Weights of a small GPT-style language model, trained from scratch on English Wikipedia.
Size: width 224, 7 heads of 64, MLP 896 GELU, vocabulary 512, 10.8M parameters.
Each number is 128 + 32 x the weight over the matrix's rms, rounded and kept within 0 to 255. Layers, rows and columns count from 0. Numbers have three digits each.

# k: layer 3 attention key, 448x224, rms 0.0575, rows 294-319, columns 0-111
# q: layer 3 attention query, 448x224, rms 0.0568, rows 295-319, columns 0-111
# v: layer 3 attention value, 448x224, rms 0.0422, rows 256-290, columns 0-111
# o: layer 3 attention output (transposed), 448x224, rms 0.0528, rows 256-289, columns 0-111
k294:113069126113096107112133129122137098148127099128129160191109106065090147112159116150103138131105121136133174145142131123103124156121129147153107133086091145139123151134130125140155140090082094160128139114160107125125183110135159162083135102144132152164140145117158134118147127119109130173077129139117111126170061150120127123112118075108
q295:134111081177122117150134130162109114120121147116141124140098151166117118121095138145121080144113146149148181134133139122124167123088167179107091133098120089145105114132162108088109134126130112126151175086099126134085098123156154184111092129120161162118160132119078146166148131159159155112145147174145117156135122157111108104148159136155
k295:124100124095125098080145111141163117126162126126114131168129083063151126160128136166100149123143121134117079132094126123143141127162116143153147139101153113133120103178092124110135137104098102131153130136084109126150087118120123144122095149146204124134144182175149105098093136134135126160120099143127069116129095135152096140140186153123
q296:132122125179134159154142128076135182133141126160126107144154118086134160121167140130105132146097099114155158158131158120136104115085140126096123106099091090137117111173144137100116186119165135097127120107105138115164135115146132137177116094177155135069168115070124148153149143133102111078187161155137122113099112098143102127136139100121
k296:130125123168163148112121157117154147147093120166127117132100211128093110127175137133130116119110086134134140115136118139096147123168144121111138175144154192095089110101074116095116129096132154122144145158138131093116115111144143167131080117081118090127129164109119164147153125110170148162101113167125137123112167124136121143140139130134
q297:131140115133138129104099101139127093147188100172087146120086123127137130138106177088126108156150107176163111122149131102127141141115152150120173153173114173139092115135136126100166115120166110134126103128100123156113056151147158121083146135105174101133092179143094088117120111142112178145075115169129110129154084118143073117120119140150
k297:139120163102117151160157092148097114125140131154133108151085133163094123144159136130167125100119157121097127172117091143151134137134113126157129120116123119118115128113115131104150161152110101142167113121160116127088097138108145169136108102190141152129117172165139165115132122072121124143185161081118142133156124120165063139073116119144
q298:094153181161139149102168106130113152118122107083077146085137110149126137135101149112147095135149106136134141146125163126149118131127154128139137164129113184124170152136088131096140181118140151118138105157167155093127165128077121155143149105126140133120150145109143096121109170112140165134166123118117131152123156147063141109167090126117
k298:128130122141133151129130175086188108140103121090131142183104139121100083132111130088115137147117124160107116144115073144112177158155119069116103179126137109130129113130096163073128126148106153137123162092110141154129125167139125111160096102162144154123152140159121125163101153131063127129122148116090126161140174124121104152104073117115
q299:134098144146167127150105130179141175099141121120146147191129144122110115171155124079114085109100132160095122136135117104131124168107114105153125146068078135093129121159180112113190149078200091145162142094175120181133159105121103119128121110134091121116133121146179130138131085089099094136101103130112161111133126100152113102178118082092
k299:117141129128123131121146134127145134118112092170069146158096133134129143127118170150141151097100167153131129125113131188132132121064090115149138163116152160091087161079128089132124066135140118171148138190149159126122104132124132176087114132142132099097127121098140155061142123166123168167145116117169116131130102142136107082177135112121
q300:137127124108092151080122121132139174124143140094144106145138147129144107125089091154116129170093138114115120146121142161070131155096138113106143122116148114133104122163121155101143152132169135087142143117074165159177128138119122144125110134145089123130156100120076142115131129137127117122095084161182142143138144109104103113138092180143
k300:144086130135151146131104168150138136135124167112138126149142149147112119105106123073130090097135136135140135078114157128145160125105132131170123135150151127109161094197136088129149143155122152141153183100122101191132093142096114139099143108113158111126138143176172115108119122062144128162127141114079106106106075146122151130133096070090
q301:073089162142117103122116187082099142108108147136114122127122069133117092119070077101129130084098140127093140189164121128110120182177117145129104102140140123159157132120109152157149110141082141124157106142118108113175133196118152165121066145123152115156103134121114154108116140166107117099158164096173127139148118123171033137083085155126
k301:150122085101106112134112119207164145166136165157131128163128145076090139125120123153117066150137103112113156111158150144132125153113086158136114139089168148124135169205162122119180161127112131100110190082195091155107102073138119077133130113100097143131135122163094104085118145141194106108110084119125062145125183099094133136133145125161
q302:110143100115119191133089106149090137125177092135086093138122131176113142124117125141096191165079128170140140104127089111092151120127084116152167097176116127147069085136142111174077168135168101132104133093145148169131081158168171130142117130116154115088160124140136082151105131110099123159128118105124179145136124141164113119183149126121
k302:153103128172126125147161096121103141080152137158140068153125130134142139076137114085111106137112116115097114124124152142143117158172156127163135131144120155135135119117107129177137177096116120135143169162148113120116201153124153117126113104123083131146130160142119086106142139136137111115139126088107137090164096066117125130125102149131
q303:108132162170108139151167116153110138113136140142086128074118111131149151104088088146135110152143131122111092131115100119088143107127138116159134149100110142131105132102138154107130131212173155106134093074065104124139134102091094101132122158139092104149064128169145122124150118085112120137135137121067159083154106101138125152128121130157
k303:141160093163116115149094153157121109103138082079066091130123118163105138149138163099119164125161132174115099135211158135167149076114169139076150137115123157151118140148134138115132159156123105114114164108082161110104111153083147091104167153130162200134125172079094114122096146140129077112102106138194134148128125121160149076162116073074
q304:138133157185167112115119142093147205145150142184163121083116153124189105144135180135163136162220136146137065137158140126186106090104112109060103145119139124119120139145147108147091157154128171113111121115130140105157128125111144164087154076150166126097098145119148141125161177116141172125123188148111126141140104109100111145127097145122
k304:095169131070111117138089130092146112129096162111132078181119123152163117122094142160159097144115118139104126137133161124121095117110185147129187150116117117104117143112109107123109103144111102134108138114119138148108127129177125124111177119159131139145182136139150119130144127150113093125141099181155077175161135151113187127126121149096
q305:118107165148189130106097102072099151118143149102166155108100120123155151139142127166129166083101117102147132105129097123128146140135126141129136146128070151110086084133109096149177115129126143151145154103084134159060159165161147109140145056137138117086102132139151184119094106110144171109106143120110128132111111151123124127100140125108
k305:134125152127094152183148100138110136111185118139131103108127151141117122096124144060129110159128145135148120135114138118125087112104108103132145140121157150127179175120127121091122104141127128103122135093166135145134160105131140095139141070115138083107135127142131138114178151117102105105151144082173123132150087156123087099162108138136
q306:094092125156159183132128137053112146090141109100150170160142101146127156142135130124132157123115166119102141122138171145067153128126125117111125113142128106159128119121144123089124132103117158116196123094171101158109109125154172116113144094106192115093120139056165097100124141086116114166088115116127140141146108130106165111124152126106
k306:145159166062120197150185157149180117086136165160077127103094122088108113096167129116072121132153128116137122123069135132124121167137140172130122158109149145147102164139108152158161200134103132176090168172176130125120127129131102140063103090123128135178144170112147157136151097133171156078095139177138133145161161093129156106132113144132
q307:119126159136134137128078179084090118108151114130141144155133206128129114111134118112150156135137164104105113105109115083173060103115133162099105122165093156121103110099157106106100085109179105097116135118099143129154156143157135082159123116164137143140153132100142122080130096116142115130106154082099151143130170155137105122135174145112
k307:129154115126158103141127168156179184144141194146133162107124156118133177130100082120166191103168090066158137144120123151091125142144157141110102164115076093132121089120155123131182125090129142121110099172135122159126138159215144103116113106120081116154159135187071139139149136136114151128137093138113136127130097122121163085126113144142
q308:164142166156141170107135175181124119141107109110161144113102139107156173153139075084138122115170108160143095123128138088109110150111168130135137162095139136098163106125155113139099161135143101085196138115135158127108113111156140120105166166138137161083141145118142167156153117129100162110117121097138067154148160131140121095100121175115
k308:069115097092116103101119117127152181105141120170097123157116131114137164146123121165109178121122122125140124123149118139116138111155121122131070168138105094097123143123139117130172106152151123156095123140104085140140150157156102144147074151128125119130146136141157121140086148096131102102155095141118098148156134137143092156098111067145
q309:098156101135150185147094117154153133141142090125082109156150140134138173143135130082131118136147080141152098112135150130118117093108123110152133082123120163125147158105143128139162096099133100132169119157131084149125166073142135153159113145064116136165148124154133145133137095094095170141142169145147106094165159128133145142184107114150
k309:113144120151123082141143102119101103143096144124120177136128153096152123121148132120139192094135167164116098180134093176130173154118121134114096105101131172129101131155133102116122168142099126138143145135161098143127053133113121118097122132170130120167176147142142097142160131154102099119157158140158152144138131109137095124128165114125
q310:152146120125135128175118141114138117110112134135141131156111097108145133108121168108113119116171111112109134144181121181119109124121150114167095093137119153125067105147164097148134166147107106174099147130117118152151151119120094140101066252181157081120125181143136165116113114141097149162144149113112123147115109115072099129123122103116
k310:166216120106161090120080112102143140132117173126066098125202151131126124136181121155134170133114161127158143161171174134110112101149129116120117144094118108137143122130137137124152111082125139100169134127185133141136100154130140117132192111148139101111098126108112105146156148178150146138146125107068108172140097128129181105104118164116
q311:136159090119105136152118160121123194151155136088089143093154123119136112087074131071167121116126144174189118162151167139166105056105106118137136148200144073144185152173115137112122104180101113116123118135165098168106175159144126114129147130121134123109102116130039074132141162094140175068111116172065157130183149131121115111109124165142
k311:091096138132124133136132096140134105122116105138095179096130101160108114124158135121140129152121137124104086097124127130144081120113085176068095142113179167151148126108107108153098143108168108158118118130132119137168160165195144141110059086137120167154163138122162105117130111109142095088141133135127185117128147150089188176147069127108
q312:175147157118089065144117134153152154112135169118079090109126141134123148134156110114139108093113092104112091159104188161080091102157123139107118147146139125082116102154114116158173094150098118144103154146116097135193115156203086091162105129102144128098195182151110134145111141124130147158124125129119114132133152149119127085134132177156
k312:145123178100143109115126072128098147113107116135148128103206140158147122089120142159130156165090133111134158130058131147124084134154138129162094081128134109109108082129120137124157114155176149140120070080081120125081163137135170125151167139173151186135145129133165158090102126125105145137134139113133112131122087144091134154146102155109
q313:095129124096137137158119200103098137123110131106079133145121119142124166151118086151109147123106170064179121125142133099160169094111102129096135104116067154140090091102158099104139123146144147154142125146122139121100111133149166094104108147086123117120093112173151128131127194126177131173140085147138158136131134150089106129133127164112
k313:139138114135101156097119115121145064128130144139132119101127140101131060125179114149180163122139117163145076175170118131097135161143177126142082153109127159163122118117102135106160131123110136122163111127152107155115103091087144080093114096099146121144100173094134091111142147082090144116145141144132142128135131092147119137085137111108
q314:106170144080118132103143200137130085170110128146159134127077135119141143162157115180113120074092122171131132129116121116149115159096092163166125129157140151150153140137172134120121154162142141114154122076099133128116095093121124113119153157150151087119124156134091134131145160148166137122103121131068123189111112146153146113153123157117
k314:133141101153077136139077116134099088098132115132132153127143141152151162143134076140136136143107106118110084116102159161121177130129096187123169146098106103094114154073133168128169110131079099135118143138144113085076141155164180145094121100132095192122108103110186135128152145061136143124152082133121138155157118170163122176110142088097
q315:081157114151088139149094091123171181193134131124118120141156150112092119139121151187132100150113142103115195136142125120123107131152123118095083130095131112123170122171124151109150145121155112144155143127142119081167128141112126069101146080143129145137133137102080135074106121157124115152132124161103131116119143163102133151144101119096
k315:150121115108113139111142146093151172110102134129150137106129123122109144091131173090129169099142185101126109135117126130154143159137107166116112119134113094100127164100110136089158155157116161117124116093106120169135092176184148212136135151115104138139139128145139173104166131142134145105121118131120140136135119133143126121159152143127
q316:121115101144145091128113168113171119153134186115121111141104120069098137063107127120105166135123067141108100143136152167171169136140157143127116125121108164120169166144131140149124108180156126148148104169155127071089101131170149134120118192129081124137145132105095141162132155124088133102117095150150136172146126100115175099126138102131
k316:155137155150097170130146108170130078123094116192103100137140073091149107121143100127119132125047133106087120123152146101127094138106107132148112155115132088151123125184092130074070103104154135191123137167164110180151149099141141108114075137138182160136134111146132142140134102134143127143122134150149094077111126135145140109145128172091
q317:095153118127141111183107106132125163092112075134109129165188127163108114141172118121167101154160170096077108170126119161124110112111135149102112069160117131082095163134137141160128133153159083136109142156067152131090097156052122187114112077140148145120116119118125170124129129091156193073150086153140129106105060133096155115140119130095
k317:135101151119138165141164165108126152139082166114142155131137121108150118136097099109115112125143152149157097110153132165136147074131170099147212127105133124145148114175140095160066111116084130063142106115123138162154119146124129136087146140140131127129093094114105141121105128168092076078105121125112135134138110103136137083146094175215
q318:069166128176156148101086111085138123145138148172104134161141137169149095111165158090124146151164193127097111139087154158181083126120113118140145151098154165106166120160107111165183152156169078110141110100139118137089130108194120122096151110191153153155091122107115139055122144146130103078106118153182146129161134142087126090083108119128
k318:116102095100131129118129154144184167140139151158141158096115127126108130122128153089114116119140209089117158131103153092128108144147131135110130090069156118147157129137120176130134135127122095096089094132123115117178154129143175151114115101143101127130127112129111148104154180159126113094171136128123143167151150174160174133151132117111
q319:154134119070102117111150158076087136184157122083117159152117156092114124105126080126097135112140164131120122151116167081128116118081124124131103117187085154157146066131189156134111110147121050100073135111138120111168105135139168136089136122111125129105150155129115165141141117147120142194106131124162152107151158182121146128141134161098
k319:098170126099142120116117120091099152143104131126202088144091097078181081111105134104096139127160119102149127094075117127086117155119146118093110080154148145158115176154067116190110162102122155086155098138203098102097152141139165119144106121140148097140132144162107086138154100154118149120148108118140155110127095126133111177177115119099
v256:165071113138165081201144116159132151113089081153153147133087127085087126133139113102120116104111144106127157127116099079150089148134164141147154171140189130101141120124084138146114126120126117178082142188143095173142149094109138155118115165101111108118139106138121190107106135138144140120171144102173097125059083114127133117147135094123
o256:129177140128119127171147135129116113101139162116125149147161071085184153139122128171155137128091172144144049139131159191111162161112105095158066112148093146073115157124153154123144137124161153144111181189112081136095147134118135088119040148162115139112134141112191122114141125121162151121145106147065140134157210076119106141044163137133
v257:121157105116084158086093143110076100137080119177110083080134083128164079147136125145104113121124147148103082196077103127106110128114176141183124071141112126141139105085147152094112187104122156098159133095144163114113153190141112165137133135125136074092178131145161105155147179106124076182140108115127140136146168177160122098097160135111
o257:102079117160158111103096107150171149137153142018178146093061141151117185078141124122188165118168075143076168108161093118085142137135112161120099151198131188122203093099085110070162095152047101089117096124095156158112147106100099142130099105117174182138119162066178148091080071171118156109130153144136151121160089118152068104125101105155
v258:125150138152146145105096140103128118139135139128144138104162105117104113153128137144135129103106071155199113113103113135107117108140125162085097098143185147127053119156143143113118099102123076161139146057127167145156158113107095218131106162101162077116123152113115144112149124094102098097083118135136135132094098204111161171114082148120
o258:116141108137109130158137135143123123103160137127109129139142110124090145139135122096207156190132130136085155109122118083204159150158123175107154132142031104165142159089148076095154165128110138084130104149086104108180120122116141117123133093090136147131198131102170135140114159117169115138188122166130184137134133120146121125105082103125
v259:107148146149099109134098140152124149133127134121100129107170147139123123143153117201142105188139161116111063123134075131109114110135105110127156061127071127149101121166115194130145108140124198110152178145115104135170148163127174145164137094181102129118104085151074150102158118125159145153089116166161098074135186116115126121126067144122
o259:124127109156155153118166088065153110137098145198169131145142146148129161118127092081105132109113107109127120117126160127158097080147125111097175138110125103120159151137121098114091121136176100139146110067186119161070114129179150147120199133092109141111126153110172128145147109125077177111133161117120137139131104115173138092148150124132
v260:129121142161120166148160147153144083161171051131132110090112147186137104101125148120177188152132144146058115123125086147131155077147102099156128143151129114142173122134075136137164144140072135121133145152141120116161129119164101128136150140103101139105180087113147129133155113141121143126136107211096155149168063162142161106169186106127
o260:110115177133103122103127109153153098101058185136120089109130093099145173077146047110124108136113164126182149183119188091104075150119129117071169147089107084139140136132133153115134122119146120084161122133111139159093167098139149139104135078139170144145113117102180101193161132084105098097143108060166121137075145080149069111154139162107
v261:149100134150106131138150098121095130110197132117145123167138123131168154131078156171091120127143157105087127148113112111152160101142160172148132107117124089129135133119090112146122117163141142146133136139107093089101113085142121116138101158126082109128179100099141110128091174148115131123140089074095147145133136129156130118193106106162
o261:167127150116167094156083174133118146125066104088085133068146128105094142092130155147164102125156174102159123136110122189069133168111165132162144101126144109110089146169150143102138161069102148074117107151108167154138089109146105157115152129213170131115117129179116092147209132106164156127139122139104117101150110133099173104134150159103
v262:097132163111137141150196093120144111107132109099192140173109121122114163133114164115099106180138124191150161194120142111136131115192137172135119126061186029096126101124142116136154107187146102146109092183143118148156147153128090109132109139095165107152145117104092144151094163117062143177182133100171087101120169139158161139174115187152
o262:108129139157159095116089158177117161170123067137050120128165091085149121154160098175097099059113166107143144122141141174150144162114146113125133117104165130147112099109148098120168184126116143073107118106138109127132081172167151155155055168166101150152128114139163112121137115133171158110123098189105154130163091152127095104117142144082
v263:107147126104109094115129151096136112160133116098077085169116094119120112172179138154075038126156140114144116142153155080165183069090144112122153144103089107110106135072121169124151155131117146104147134153143111140095124070107165152192101124159144120167084172132180105139123133152117158137162120118158109153113141075111110101102110115143
o263:128106149139203174195105129099135154159126087148130124141149125119167142119131155161137176085122105150099086126136132133118121121136152164181097107160177169117174126164141129125117124141105091119107115113124120176131092171151100116113177155151084109167143099121032158167127170098123138088120090133128123113173108126132125170176111125107
v264:119216090106096122117096170098119109164105116174099124113124115111126168135109152090149086156084105121142138132084128108127142128085142113185105093132147146162178078189183124097118141098140097120081120181148132122141093153102121117153164180122121136156173138139126120133160162106101157144139177161092098166078146155135174056101203132109
o264:133120122163130111128117149127129214184121159089121156143103187102127102173140148124180154106101187139090097147124121166118137204097071178097122120111143139134122137162121101112141160113119150118165115110152127174097158119169116110176125094149121139109108171063114160126150127145159040141193123099147119132138094093110056165117142076116
v265:135161146133150147102084144111151139178122084108164136104130143143163106118102111115108126182147118095144098117150156119114133162103115148127137100120166144142068139159206100115122091084140115172044145124131103104186121156098163145146145148180072141127168093090143120112117114128109186152192128136124133169104118170139102129175143187058
o265:145114106125128154109145109167050117085134201108091168157097165110116087158052135092195119098081158132105118146085132119159103121148141156163109113149111172126113144092134120090073145103143159101186184117171188153081145107141114137111116097117133145112087142090131113154140106086122068151088132092162145169120118133099133106161208064113
v266:163166116099084100111165164052130140132137061093143171149109144149135113164096138111137103152109137101149113091150170117104151138151117106085136136108166130159113114112123155184130186102107112124130142062136148146131153140113109144119129106122144143163135190127206129149129098122142135113124110122101133091114185130095139091174119138168
o266:162116109103169138137111126158162122102134174132081082132152127183092086122170150110123070104131091162097113161133140097167125091123123171136169148130111143134138127123138061074114050081134149178148163165158083109095112108104139093096104120134104106095154123112045115107113152148134111158141127177121135141141146102162118217136098105124
v267:146140150124106146117116136125103118140103132167154130097154118112099128115167128063134160151116160168120164139174152090137124083134144096174122121163115111098166115164073136134124136139155164074119148158190128126093137131089134087115143146123134125127122126137120118123118117134125149167098131163148124175174059153148179110074108142106
o267:135114130146109163237125096120170081104129140118124165092126158128122122105164096163142154120102157095124073097125126163155144156131106147092094103110156106147137140119108104143146127120113105149116112111050140087112139120171108179142131125112154135122143111090150158128165241122148120125195148138147115077105094127122127147163119125114
v268:122125134105130127119151159150142159113164199145127127086133155118110118127165122103135111161120125118146099131128110124160117122121067101109093147099083147111123167140123156107140141207082090144122155148131110127149134140132124121111180081146120131121140097157122106178143127133151152142124112116183139113140127103115088116112118134150
o268:088153144136110157128103097094148187167110097157120121141087111111134108120139155137067109090120099089137119128110117123101155126103165142125162093156166110132137117132148108138112143107104105152155134064167118126121127138171120155127135148124159137166134112175132135127089078109141102119138206106135125144120174108121167133122187092111
v269:134138141130130137152127093151153195051149182115137157111108179123090123115159170093161135083144164114136126182141125133158129133122132093108142147077093148140104204091096156118163130155140145126117133125095095135108077085129130064153144138124132150131118178112131090136112198109135123155121148145104173139159116124148115120122090175141
o269:122128145088124167157101149109149172164091071134089103145095145122160108127165107094126129087166122103166069102109101162117159136148171140125157085210126102092139070164112145160078102079110120145133112142121201150107215109119100119129130152151094111125126062109132110163125154108091116122139079110112129135090145109112173125087120108103
v270:083112127154139140116119119130116125121170167151153119115138165100128151090147178135101150126133139141133182174123112116105138146143106185169112165126163116084137144155143141131125123145132100147119137134153110111097111126120136165102198093152127111137160118113113151106129166135099123133188169161115145127103086111118169177194126169112
o270:112148129149115195101111134113127141120125102099086137128156116116157103145119135105120101134132157090119139058139157146140162173137091113157127123168150066130125134131119159144122158113114130123181131090099195113107111123110160135131117129117121152143087136083157115121082123110215169116151115099091122143110108157152145124114169082131
v271:122132087170162124119142113138145135105107136120107143128114106106104141163104134146108152131097145101093202135099077144135121104146170118105140145164112121122195128091146075134101150125159114076120118176160128133120104085127167061169146071117154107153171134108146119133164136126157124102178134186132128134170113114123137105135132121172
o271:103128111153103128168128160133111157171127102152133085144103138178131098145141164124111122164196110131160104143172126161178114139111080122123127125125133156132101072195097170155143105127119129138085106093072164138087116151130134158132127181121113102114118160109103161074124113202120142119158132083140137036164100202113145130131118162082
v272:146087130098136162120129127150110095142160124111131144118127123107173098126101125111077167124105114123073129167181136144127122153124095135121129130123131111148107136115152131148106160095139149133114150100168159130154154136140146168173102133125153114133186176114142113149151142115119105109160106111145115137141162125099142154138103172111
o272:133115115136139098104089077136107154111129096109136096110159094172102105097100125108153124131122116136115109133095182057154085110122116165148130123166129121127151151132146141103140165149093140138122153129098075128084098097168121111117157119132172122091149118140106131131098099072153166169142144174111167140093127187161130164118148118110
v273:121092149101153124133155109154156092137095144186150172152107079112091141096165145106154066144090120162178131102150058069101105135123165126143152167164102139110130150115101098152102135103213157114130158090164115165140118136140130096198131097091132134139100108162105079118128133136149099118107129103128154115102143163145123162109143141167
o273:103181102190148119169101065154083127096131095145157133157099124178147083167092066160115141080102166143158123151182149174148111142164104126157110124101098089107169087155094171128158150138089164108121126134119127086124113109144146159144106142120146168079118093167153106127138152168073131183183053169156117100125150143103134158160146139158
v274:120101157187160156183070109174106175119143124137112091102163099139119127109098144152112154122152107172117165135112152121127153131169089111110080150131175104161166119181138119143122076171129101104139085182072155061137112152098157084100198104177148101121167115084113115157065141201103131124193179092135157117087135139072109141099095125139
o274:123118115135080113084140141153104132125101131097165100227125148092123130186115136113153109148175152113082130110120126133136138171102165134125167097116190133133087153118101145182149183112129182016100109086154141103172137129147132117155138117137096098135145173116186128069149058101164106157090133111065095143150135147142176100115132122132
v275:110115136091164107082167098115146112123157157150150169124141131109121101186103132149099153128135120150123095103193169181171144143144115123107122123096143148128107166180149137140114161156101147128130155109175162136105129100140105193110134093119149102153129146134154125131102127139126142120140144155136160133117141169139116125119107181116
o275:104132156136138160166100129171109133130121082108066121131122129120130136093122148143124115145103082130145153152117097102149151109128195103118101145153118083116122130130107107128170145128144100123118116060141118135181094096151135121169093178091133142148103116174157101119145150114116103182176164125154124139100122169145160155124125141090
v276:128072106128121141176093131163150172057125146183141153065136087155151090128142107124164114086090157114151187175152157083076083119141164122159096146184130124107077160113140145141100133091117078130171149128155159223128152107100090068143086131123133116129098156160132136168134144104125084084045111106130140109129148076116117144145148141149
o276:169176104118091101104170066094114192199160131139125115124126062120134133102143112175118133126143079151118125093086151128125145101098076159123145134117148164182180073111048102145169124184134169159119154156126033081146089118132105184058164122138180120096153093144138132121094155121146154146161130212148151115093108139113130210081122155175
v277:122127144111126141126133150109134169179111092151112136120134129161115142133129087120159110085184124127166104175106077118144159086155120135166103130109128179147140130116148158124141119163104111165125111132153167196115169088094136221110144108123199136097136130124096156101140094118121131141070115201201122108089132118129098069106167131153
o277:129154131157212149137168163151121158128130164146203141173178141098169146147119198152170150138138163142131111063155139117096130120109136141099141134133136108132109116097133061107101122137137155123108180135115109135084139165143090091089117102094111140146127170114156108103097144139136133140221157135170111145135085127124154112120145129148
v278:219100098147103097128149136115111203165116098080128113123122172109150164093098121098150132089144120114085157154137181097153114158107187131106217184141097144138138160137091104151074143169072125116104084163147136190116142108115120087115098166053145106122176124176142102156100183112139139180086076118130184137128059102139107118158153087110
o278:111116113112094111166087142153175152127128127090100156160151072180178157099196170128097121081154087108112087156100114098090155088133099115170097125122196095099187158124127135102161102077133154137157168136055071069076140146135123154044112131183170114121082130108151133124129145174133196144137134143087126120110118131099133134078112169149
v279:182148138105078114171133116156176135172129139135130137130102102122060124147151103116203099111144084156129135117175149112117125112120133161102105114146127134209119155098087121156171124114123118087114120142106109155098142082108152102183098162103138176106095103136065153115144157113172143148074083052119097138119160125138112106103102098141
o279:153095107156155150120126149064093150178108140106140150100130102127178167096135171162069197143077181073043090143114174179167126124136123103141174163108157150036167148131121125138151088094115122166118158159198119106173137132129160134128177148150137097118147111114173079111139162150109191101111148143132126081119139139132100117133122163133
v280:181142149125136095178131161144167125138124174204166156104107147143110073146150158105106105099100153094141147105138155132118114117118131142080158154100089155178068183110113156053116143094104041115163137054076084205109144122105134111130099113155098122124114172077149120136152132135129160107104135092125119099196114105134110104185163123162
o280:177101122069070185117129087077111145117139149125113070102103163125137151106068144156140163137203059146148142167123123120153127112146155114152162149130123179107171068162175113119112122138122154165106131169180061126152120106134111130078162174111150115141146085200143141163115144155123070138162079161170148134066191131099188167129124113129
v281:116103153115123113097148165148140075141107118160154105078140123140143149100159131149147137111086111085089100132146192098111125107117150100101118143135080112170093085155143081156162153115137113170134141103104133145133173128099079160145136117102129118131157071128118123160112113121081139112080117066148133136119123113130158131157169130099
o281:132122130137067112126109073143150157096160151131143151155108093102087132138112098156139138100104148162139142136140084149142169131103127176156091139093124111087132147133110143099086165208098185067140088193105105112144059130094158139138143138096204179135147154140096092079162143110139137071166111157147126133112120161111069138138158125160
v282:141147150147157092137141153158131159109090117099106119120113197137165105094133143121145143182118127151082110167163156125137084126136132105156135144089060127143126156102101158133154165116135114149102123146094142118134093138135135123103131146120102130135109098152141167150141109080147134123168114125148101141133138092110132175087124104085
o282:104094121099089152162124089090161103154150161161164096142154129135132147126102064096107084123146143120119109103092152094133089118134134133134099166186148126109146136076151104151141094110193194150233200162117103138047115168119178159121173126134129083133131131123104158132109106147110177072113127080125145169144128127174130105156155137111
v283:156153170113168114125156131164163145108133135148132146100166182130109135073121115111167166110141147140165184144155089154103132140122137064096121157126096101128126082133145114133152140160101096143159134159115107097129123132135165106109215083165102129101143120078165184114160115139140154179209137106135127105073126095134113103152132105151
o283:101090124113138129114146157108087068149098139149129137130076115096169129207118141147142070112157130096117120075107109141157143104102123134199107145178116173128114151106143112142079137076186089109098168104142153126110140095091100142155072126145092130137144094114099134108136111123162111085091075122088093102160148125145088096149188124120
v284:112116099122108115075147140137140139122050178128102137134104158091126091119109116096114121100087122109148170143086097095139118126117162098140189153107101180161138159128147146126154136096167057122106117089155131091131155115129116113108147118135146115146129121140121135136164115104185157077165142138147126167084135100153132141105118148116
o284:156130153127143128183135126120123191140167101116129113086096130116108083162160133119134119130152148143114118129158103136061113155173127150098093125185113108105130135106079164106149045155127154144165149141097124129113122117092165148123130140106120100115111182162079137109143120126093084163142163096133181128136145180096127115091134089191
v285:111098085145120083181136105123171079111152071126120112150132131147113153098114113093154089145120136142116180091081102156127129129069125153130154174119180109107137131140105083146109176132171120113052148176095125154139156124082121135124146133105099155150189097164146139135092120179120160094125154084128111128068088138132129120114159141128
o285:094151166130149164122129138152082155146065170087139116130121096118160088131114151071117073131135136132121077137063123151122144146104152158155178167092120129120158127115165104186080137129147187038167153120138178139104140141106165139117095122154132149082052100112113152138160080106116121090100099129126126154143175052121104127143162115104
v286:113112123152157165176127138104089089105159137085092108115134097144148134153128125118138148107128141116161119123112184143140080068174079112122094134162139126108117141148124137131142138125047130149130135125120123139119130155109145170143149144143121083075160151126101129165096145099135147095152140084142165131128112149116095169170074148102
o286:152094110120132097101205082130163149122070145134157124162175112114098142134145141157177149069123146135116134140121078158109129162096146153127164136132151135151120111113163151124085165091149078071161133138139114108113114130121103137161101116169134153118195135091165061109136154072133128142140153132070117124101147100126145129062179107127
v287:086152071155127144166112101148124106074146107136116114118104105139142135145155071150120097124078155124117117127144139124188136145125092113156125124140136178104137140114187120140108146102103139103161102143119105139138102105122140109123123060125061148124110084174106152165150112079108121159145167149147169126164123130122163097124143113094
o287:137113092154113147144177138088085112162108170104176095155119111163120141097087186107096093110164057150152126098123139103101098144149161051096071111114132104097068125123122144070137056155124169158121097150170137121124163128148127083146163155062130110154154100128114108137086108153118037080095113073170088117126122140074134154148155138149
v288:076193137155137123130196086142178102103139135147186144136095182121116099126162110128148173138090143148121120119159130110104076088107097118175167129163110107129153087089111175131157131105157106146136105163099127123132125107138128155155124135137095127112097192079119126145182129148104139121131109098126130123153119137073210107098153192120
o288:130103131106112153145126145098128168132176153136102126101102081094083215129146114164108087150123174126163108121092146158132177127150139139137126102174091136093101161149133100099131094167148124111176106132140129157133176139087128124111160128161154121148157032130127094121152098138102171068157108102129155104122157128198031091143141115176
v289:109067124155164142147151113119126128102150125169143169099129165109097126121141124143080124118138175101070134090127064134125141109151125143151153182153137142149186114130132112150148167111166158095151141147144159142124161108198111088115158124160107138133120190147173198138100088142163061160118083142128135080128088158124106100146141136149
o289:116153150070148149154114130158116108109149199174146095176139053143152085106128118135122117172125101153206148187128127112123162188118143075087100091102115119097122147141137181125091105127102088168076098108137112114111091104121118128160094181097105131135150098193134094157107126166150124082106141150120105173157136124129120160062120139100
v290:123112153133088121115125089108109156097143163120132094151128142177174109082143167120104030117204151082126098117144114129148137167098117120085106163138143126106123114172185099095143102134143074220083139167130092127184132118077093118132085108167070178143154124108147151088138151146112165151148116099097124107100145111103094143160110187125